Weights of a small GPT-style language model, trained from scratch on English Wikipedia.
Architecture: RMSNorm after each block, no biases in attention or MLP, untied embeddings, normalized queries and keys.
Each number is 128 + 32 x the weight over the matrix's rms, rounded and kept within 0 to 255. Layers, rows and columns count from 0. Numbers have three digits each.

# layer 7 MLP down (transposed), 832x320, rms 0.105, rows 571-597, columns 80-159
150102091156126077164178154150113135139155159139121142123116174159135125140142142084098062105083139190142081120158147102120147086117088099101141176083126052114153121133142092105106143192169170091162093139084107138136130109123183140150113165
109134125173186085144202131151176158151164133180112081122098156147157097156143087097189187080106119120122146140105119149116103185154162106122136123136125038174048147123081106147126134148089141189064120150132176090146095121100106104091077147
124064153145110093169135114075108132132126134171111124130119132171117099149143086132155135189117132148103149141136077101142134122138085112134132113161107111177081088134120127181069114087106164050182138152166117109157166187091119162116094082
130086139185126107129137145155089138140100080133129125169106133132083138114169177123064173076125160122164182070054162153132119188161109119108134101023071132050071163129114139139171168100132117127159146064085105124148115129113155138103210177
118157141165140111138161083156154099118105128143136142094088142188136149138206131105144169103106183113105078128110204141110102117123133099121075142161110116178138150110179181103161072118122106138119149137145134166181150145161166146108148073
108170131152141120129157115148166094165127123177100138113110145118109105106085076106100142142091092099085098125137179115095096101154190143127106108126112131138123100106106139147146156137087121093114110117122122093214145151090108144106161150
113169101119094137121127111153101143145103074159122125106181114089072178156097154121129182153117152114155142097141141074166082173129114146104173081171160167134101091119174138143151136047105102151057131109125165096105119135116102142141125149
113150162084156136183075135100137095133117111147081135109105118108139136124084134113106147116096119129083167095122128157129146102103121129103124103136097079090128111156132148088181108088204146154166104195123102148126118163087110187112146096
103106140139161098092114099199137095096147129137120134120155140067093165111161125123142171103130154136148159162118091096124137169161112102133114141102105140134135087115182103111108078087083113121115093148133095105153090117156162062137115109
168092095140060075125189154107061096118120148099067126137109118085177135134111142106080107174194121124112134145134128179077129143151100124150111065126116133135153173105159148144110119158059093097119109047101113126124134180073152135135129144
164169144135162170164148116179139105090176149094113157168102092136107172121178186161171130105108141125101117121082079121155122095142140139207058128119119139093192144132106190184103131085150124114111087198141086142145107100150141153139083081
119127119201139137102108129111138105118090143135126135114151130126104101109090133045143148123093122187169120121108138080166127167159081123113160101121126099125159093095119153126130129152129118161106094144138120143122180106145161117096140157
128090151132136115168170154127084095173139153136063128125063122122148151184155172144132183143143087158098139097171191158072111087081107153127060149121118127063084140131162129098133115174130202131112112162087145124103098146138163151116135154
178123152172083149092094133096063102095132164132129089098122087162165157135129146117126076080097115156081161127165101135108092112175114138125107150097110158162184165127127116136129176096144080136159084183094122179072124144140140106151121098
098089115110151081137091151126115110140109113150140165114107075089101143160087147141189105153107150089188165126106119156173178124114129154091088141141145115111111083145112127125150107160159118110121097103115104093119089094123143118109119091
143157156090164147127136108135163106073167124085133099119153169116092152165160124128084127139113158167171145094126134141186179096077118133145145177110207115129070131155149119160129103158188152085170143201044171087120075064099101084147148158
097114178138143172203126098143151197130115118132105128130102129069046090130138091167132154091112119143127098138116079101145126099125131176169105128147109107167120171105130067153126144179145134098164155114123110099135106166124140108168132167
121099143161138156158149202148143143114106079145136145125143123174142180152121117111122083159103172079135132157136049107090136120156176140113098108104177145162115098105125170133148134166112131051186109117078127114146166135083129124170104121
113100106106160109204101053139108183174138124101120126085173172083117113190149104131128144175118070111068215140081133149117135137149130133129146090082124156113064195132082129158155161119139116091143155206087170147103150127193148177111161123
169126116115122052153086149094128142158157115135129140097112134076130133192108100144146125125109092150128101101124152115105094108102107141086172089155092120103153143120105102078140083122083150112114118124102153176128171127127114077112111127
115090088135171116165140058127154171127131073116147100142171149090100124127115148125176145132095154092100130110107150142095075116137102052140114059142133209138112127093113126142099157179106125158140089101076099179097126135109143153102107127
144139095194159094127174106126115091128183144125097191138090086101104091091151148120182164083135150102152120096157153195105103163105123130133104142119202140167142097126131076119162074192110128175141093109121112178106133144133075134129157141
130051133141136107119075095110172139149129080159174147131148068090124133080148156112094136100153152187170164124149150217154123081147114126067139123143095149120216147105133153115139076145167126166140119208138153165130132116146162115126143131
132121123115057097083198172143134117092154184141136133091116091135160083139103093183174114164120060102139139114093159122044043127160128125098123159116118071151130111082146171063130146040021097120150139088107094145147134173127158164103153149
179123124157143184113255118183147179139148129096117094079115095072158097127125034179115095176100144112144127153129097126000000124217123119078141104120122166121193142136087123162103153098000192099147133112092133165140123107113133228168083172
124151097149141095132196100158091094083145121109127082095094120144122135149152135142121136090126103107183206121081085134180185119120116109102113126076125119176127153157141126141099131114149102110150136135161125109131135097061158120104083136
202096133127095091075161134129147156110118181183124079152099149074138160200136144095138124132094130092155146196182112069142139110159157114128086147158161077116054136156127152169137181117109219105141124062130150146132161098119142111123189182
# layer 7 MLP gate, 832x320, rms 0.107, rows 572-598, columns 80-159
118137105127169110101141085134135098138105119117107076124136112162130147124110138101100165079191125148123108131153093085154128181056155120129054140135166166177181138081128143170147086108093147112164130127112156114151168133103149110148166108
122093123144199054117092134165171161120175057139079128135104129119097095180116103120164145154102114159153069108139085154132103129126155118083089104139065102100134116135111111159088160075144116112123146152129085121096165069129095119103142124
101144110154148148143137135079143119109089091103127159130140155144070092122067122109093150087068135116172118119066152147145034140161125205118077153108149146149147132167078104139131151121175172073145127113159120093139108133067156158163162119
152086132153137166071112089118099121167101139183110110092105169100167067135055162136102064148111132139180126032119161185187153167082121158196146070118096093104163143145091188129175174124140134095141131111108120124168133154096139098114122093
181160120151146136112184147083115123080164112154174169091102084161141130141079050151115202111094162128096090080195112121172169131105154171129117145121098192112125119112078096190096168112161144120210068167113149114111113104128101146115103121
127100120065191086124113159164154210146158073162130104109081137062107059146109114090112131129124136075108080154192142133114145165125175160183097104155158078121141114138171099187097143091168107102124126115124156161118154125047093097102104130
048110132123114161149125159119089165079142150160114123122172124095140092054108126098131134119071122119160101090153141162133064116109156167116123126152134116136149120106118117158067118117135132124083139087169184117150118101093156107122157168
116143138149139111144133107156135098147147073117175084143119130164126099163120113157112079144089120184118101132119105168108092115103147140151158143094120197147147158202194102200062111114122142159137093170106126094144166131116092079142125143
139111122140138174148089124117186188063173116133133135129119120134090159129138154170173114100144119128098042141122172137178115082182164182186151166103122160133113125172108124210141084144114156080138095124098148152110127134151087165104160101
093102102113212160102158134178101107127155144162109127117124094172101143161128111098121133093135170140096097108152137203170143087092225211108125089160151148148120150172134076176090151121115098160145082131121132088139119110155139072168067142
110128099225191123125118139136120162111134156130092098077184114101100062143111119134147096117102148100109147174116107138126105118172075115167189161106114141101117102123112159189095156143090062159143088128106123119191176104139147135114136144
140177061161094142075168173178164139126109144171136065113209159113161176156117103136141117087174161126127077157118145093148088079104131159102140110171112121136165112152113149149062090124143139150095143083165163153171130132141100129151155080
111134111110139151174089150162085086155101083124101139094147135146088137160086167086159087104089159110155117124152129137123131087094122125117114103106119153136136154146098101115063133113106112157211116135149101170085103165110107133091151187
146120117177193162143112102142128078116102117094113111125183193140144124090134121158148124113096168157138115152169179123120164143130122092179165168141142150163132158147135158107099152141130170108100194091136168118079150163150154159154108135
160102190177173115134121105143169164127138181119157133117152190158122151165094163140093090141116133140119085154153123136129124117134144131159217104139137178118127105143074149194152084113064157109106111158137098128191182150149159203123142125
133114141143182154143188138144106181161133127106111104068166182129089096138077055125098145101051186159157079106227137144118108144167151158158129122139079106119168094163119101229063102117118047142153157119115109116084159125122136132193135151
108093122196137126159132132154192140097113126161101168071189077112182150114123100154124167104144103165156121148115111116187070118137152158154129124115105160193149136140147162141141117134142164085133115109087109115134136078070093119159091121
181151159175186159071155134089212119056148160199136135090160093126153108068114147098141103132126097181129075127100159115168065142173155142133111095115117139143182044140187195165111105096106070216088110148181186097150135126099136097146132130
110140088175116137183180087167171170141162117133064185116121071121105150100140125144122126148153073182154120100137074121133149119109174136144161145152130129160104119136140170163097154132116130089187154178232158120132155143155116093119170130
126126128168095116143156146155151106147160073092115098090182143085120115160136126116131191076121134106093060117149119096108154125118151111162119034117113120154156166076089147141095173104160085129173177154164152132141117130108139152157200085
108151138149138188138112090108142151126116145113150169060195129146174154134117114157099197034138172054144143193117126158140189159101113104120111119150128193110119136157078107111078122053137099159189110124162110120111144171057119080136168110
127079140149145144080078161122118159083091121138105138135153123100128101133120102115161135098124124157138116108133156142100048115126138150152121122165136147085175233157117104183135124106092054180148116106135143169134103087137154078101096088
063147065170140126114158164148145158118128104158130129130155090154083068120087139048123176135140172118171106071137105115136087103052180144126094106137142126181170180128159088154110119114129098131094123090104131099141173121085167160091156124
183129083078138191149220145125132194168131077114135111075131065094180082116110149147115083209068113116129117159145080123193141129136149129074162107102134165125172143120108094187116145122176120054094167086120082115105129115096114116110039165
147131172102129149097144118103139124121183092063127150127145146066129163143131102103112170128131129096128104159150144142174115123188181139086167102093125109096123152207094145148139170124177087099150130152170107111076107156126105098133106106
113149142160163135147159090116148111132110116084169204065096095162072078202095106123122178093141103117106059102102168123089105104133098118146111135059115164097164191174132104163066115121122117143216124142129140125144087127159068064209127094
125113156177147135086114114112114093116159123128102138139131135108117134140118137133096170136136104183115069137172123137131095145156101119102101139159112176120142100142161169141146143094115082160126138142101124146134093126108122094116156110
# layer 7 MLP up, 832x320, rms 0.109, rows 572-598, columns 80-159
131119115116154121077137083116114127077096114182137066141099121144132124106080159141101104151176109164079119138093103147149063154082111139122101089154131151106184164134111123164133110148081154138083094149115139077147163104079126123120173129
151156096112161171117130170134115136098122159134092182143172178140118152124147137109129151151127146098070117098153136147161206152134126151169134123108102177089078119043083130114147165132123108135097154120078160086061080137156118145134140114
128128113090126142112131149127181144065156162154106135115171125138168113135093129062125166125117120109167126119136180177188055081113133161140120189135129141137146140142123159127109172099186142187126186097145142111120124103086147167173083110
147153137129115097069114079132106173165082121141151132153186091103194214121072132114125101132109109142105103109123165089193082153139115122080132083111083111001134137153171147123117128110128133133095228119107083149163159071158140104158077158
133128147128148127168155106165154162169123165094086150107132107107079113092176132178098129203127112162125142168082042131094159100168064108171180135076151185121128122087113127157125120136070107171142144152134138143084130132154126095127082130
153173122140149132151147138094104215151103159119115171123120077111177129096139187148085049118161100105137142090094117049079143123152117153078193183121124122068129109111154158120165125117069105168102166134121095104085072092119131199123138146
184098225133139116104120091132143115142174090168144106142140050176083166124056130137139150100152182085087124143131118158136161130095089114083132153123151109122131130152196151120135214137099126146126092150028099107118130145127084102144165130
163145150126095105131120108107127174153037161088110138109138136144064119093132129135151133134178172171103136146116107082144125060112099131145116101171113182169156181135156132107177133110079115145198125089127086141069142080135153131092146098
171076175115125126099145102201146114169077157199116163181207111111151108164153086127132113105098185121119156088149121093123144204102173130096167095133143091100110177118095072145096137142165183084128091144207167140162124085118132131137097168
122161192140087188117083133080125138128130079126134106117144142072133106030066114091154138066074125089131140157138118069139096177164144099117179190077135074083140108148104148099111117117094128130109106076148147148138120138092145154154175090
120145100105097141176113090082132104138101122150097147129128121135159092124107104134121125061166100126114140121085071125174108119144150133073055122142146104077132113097142129138118119105136145107145134079137146147080117125040089091113113101
113121106137141123164133124097188153062176052104134158170146062132130116126149099126091104129138170141114155136075175124143124155124092088113132147128142115156182133151120164132181108116102146150132132132151104146082157141151151119146108128
125132105111114166093070181197139129156163095136119112127137134129092111154183058126177130155158171171128110150176066161062119093104160121103194137087137121078109133175131134130162114147086128122084093137137091153131118154100107101127174166
164149154146101123097179146159140140148145165171102115115109129160140158115148126084082104108102166160099092135110069104136121103154143101121137073120118127154148140127143176129155115107141137046121092180123133162167161115095118132127099127
119172111114129199097082155127103160163138123076146112066121154140126115105139149120104148086149116126134099220167140105184154134159114092143171148107114091064126086134138136145171202140111029133098132083158149130116082129142151116132171126
088115147144153122062165139094105118107161151162161106169140146102195086132157154125116112193143089098097159088072109189113183140060100077090159086162128144121120077125161145110147142136098071124105066068119114163171136153126138179107190139
089145154099144149090155126057144156146106112139089178104150205132104105100133171132126093148162150166058105097054164119055140172144127134131093210153095191132169207145166095134149152134137099154112162110190122129144135137166172106154153188
094119135164143000134109097125140141114162156063106129152158122126091164117146068103124088083151159124145111132120137117129129132149145146172162133157110084154183108153116135181163086132099113150183152172060064159164146158068150183169138081
109159121164140162142135074162144130126106119133120134119173145166084204054089162091078162122165141127100134100080142130124153151132163147126130162118140205103131135138103116152090157130124111158091107080156153084100096160128143107158127057
142160169110132177147169167145096140128125161092095138137128204126127133109091174118109090165088131141097137119181082165107172107101145100144138133152113026200132101110122142164185113099131129125115150091122164052128073177080168153177131095
149099119169124164137149157169091095125145129117092173094168197105093200151172107127154118138095117155067122057190094126173166160144107146153190141091081155062094156121062096053147115156149115147085084138152119122163080166210170128139073126
178132117133156100143117114091177153064164141164114150145134151137074133095151127130138109101130141173125142088141103118127193089074108117119224187147098120086118172097181151185126119142118069128114178174100094111147107122090163120132171150
094101118100109112157138112141140117114140109160167136161116183162131151142145084153134166139118111085157128118074113154201086149205077111157180107118131143117119175166134145086126060140117157063169133094137169099088147177134134143135122106
162104066124153173187150112146134185141087131102145109121125039128122125112133077148135088130141078069131136136133031116149114094169111113089145077144184211111165100118119141150141148157086124087129132147121098136124091090081153119089074126
149105089091101134127160175135160158187124163108101113126109127102155116110108124122122139114175072126079143131154138161168133081140154162126125118115138146085111179159116144107088125140111130065164111131186139119069142137122002157053182137
121121140115153123140160053182152128150103140131086197137154104193149091064117105136120082202076133121117092147130110130168157137120129124139181087103123135091153085081156116139122139149148083154078184170120137046192135132092103052152055093
129135135089134126107130074122105127178121026158132147099166157140144099143123155059174081102074121085104082138170103117173100133116165138066197155099092087089144118143096163126167096116146117126124168114117135116127122178101083124109107142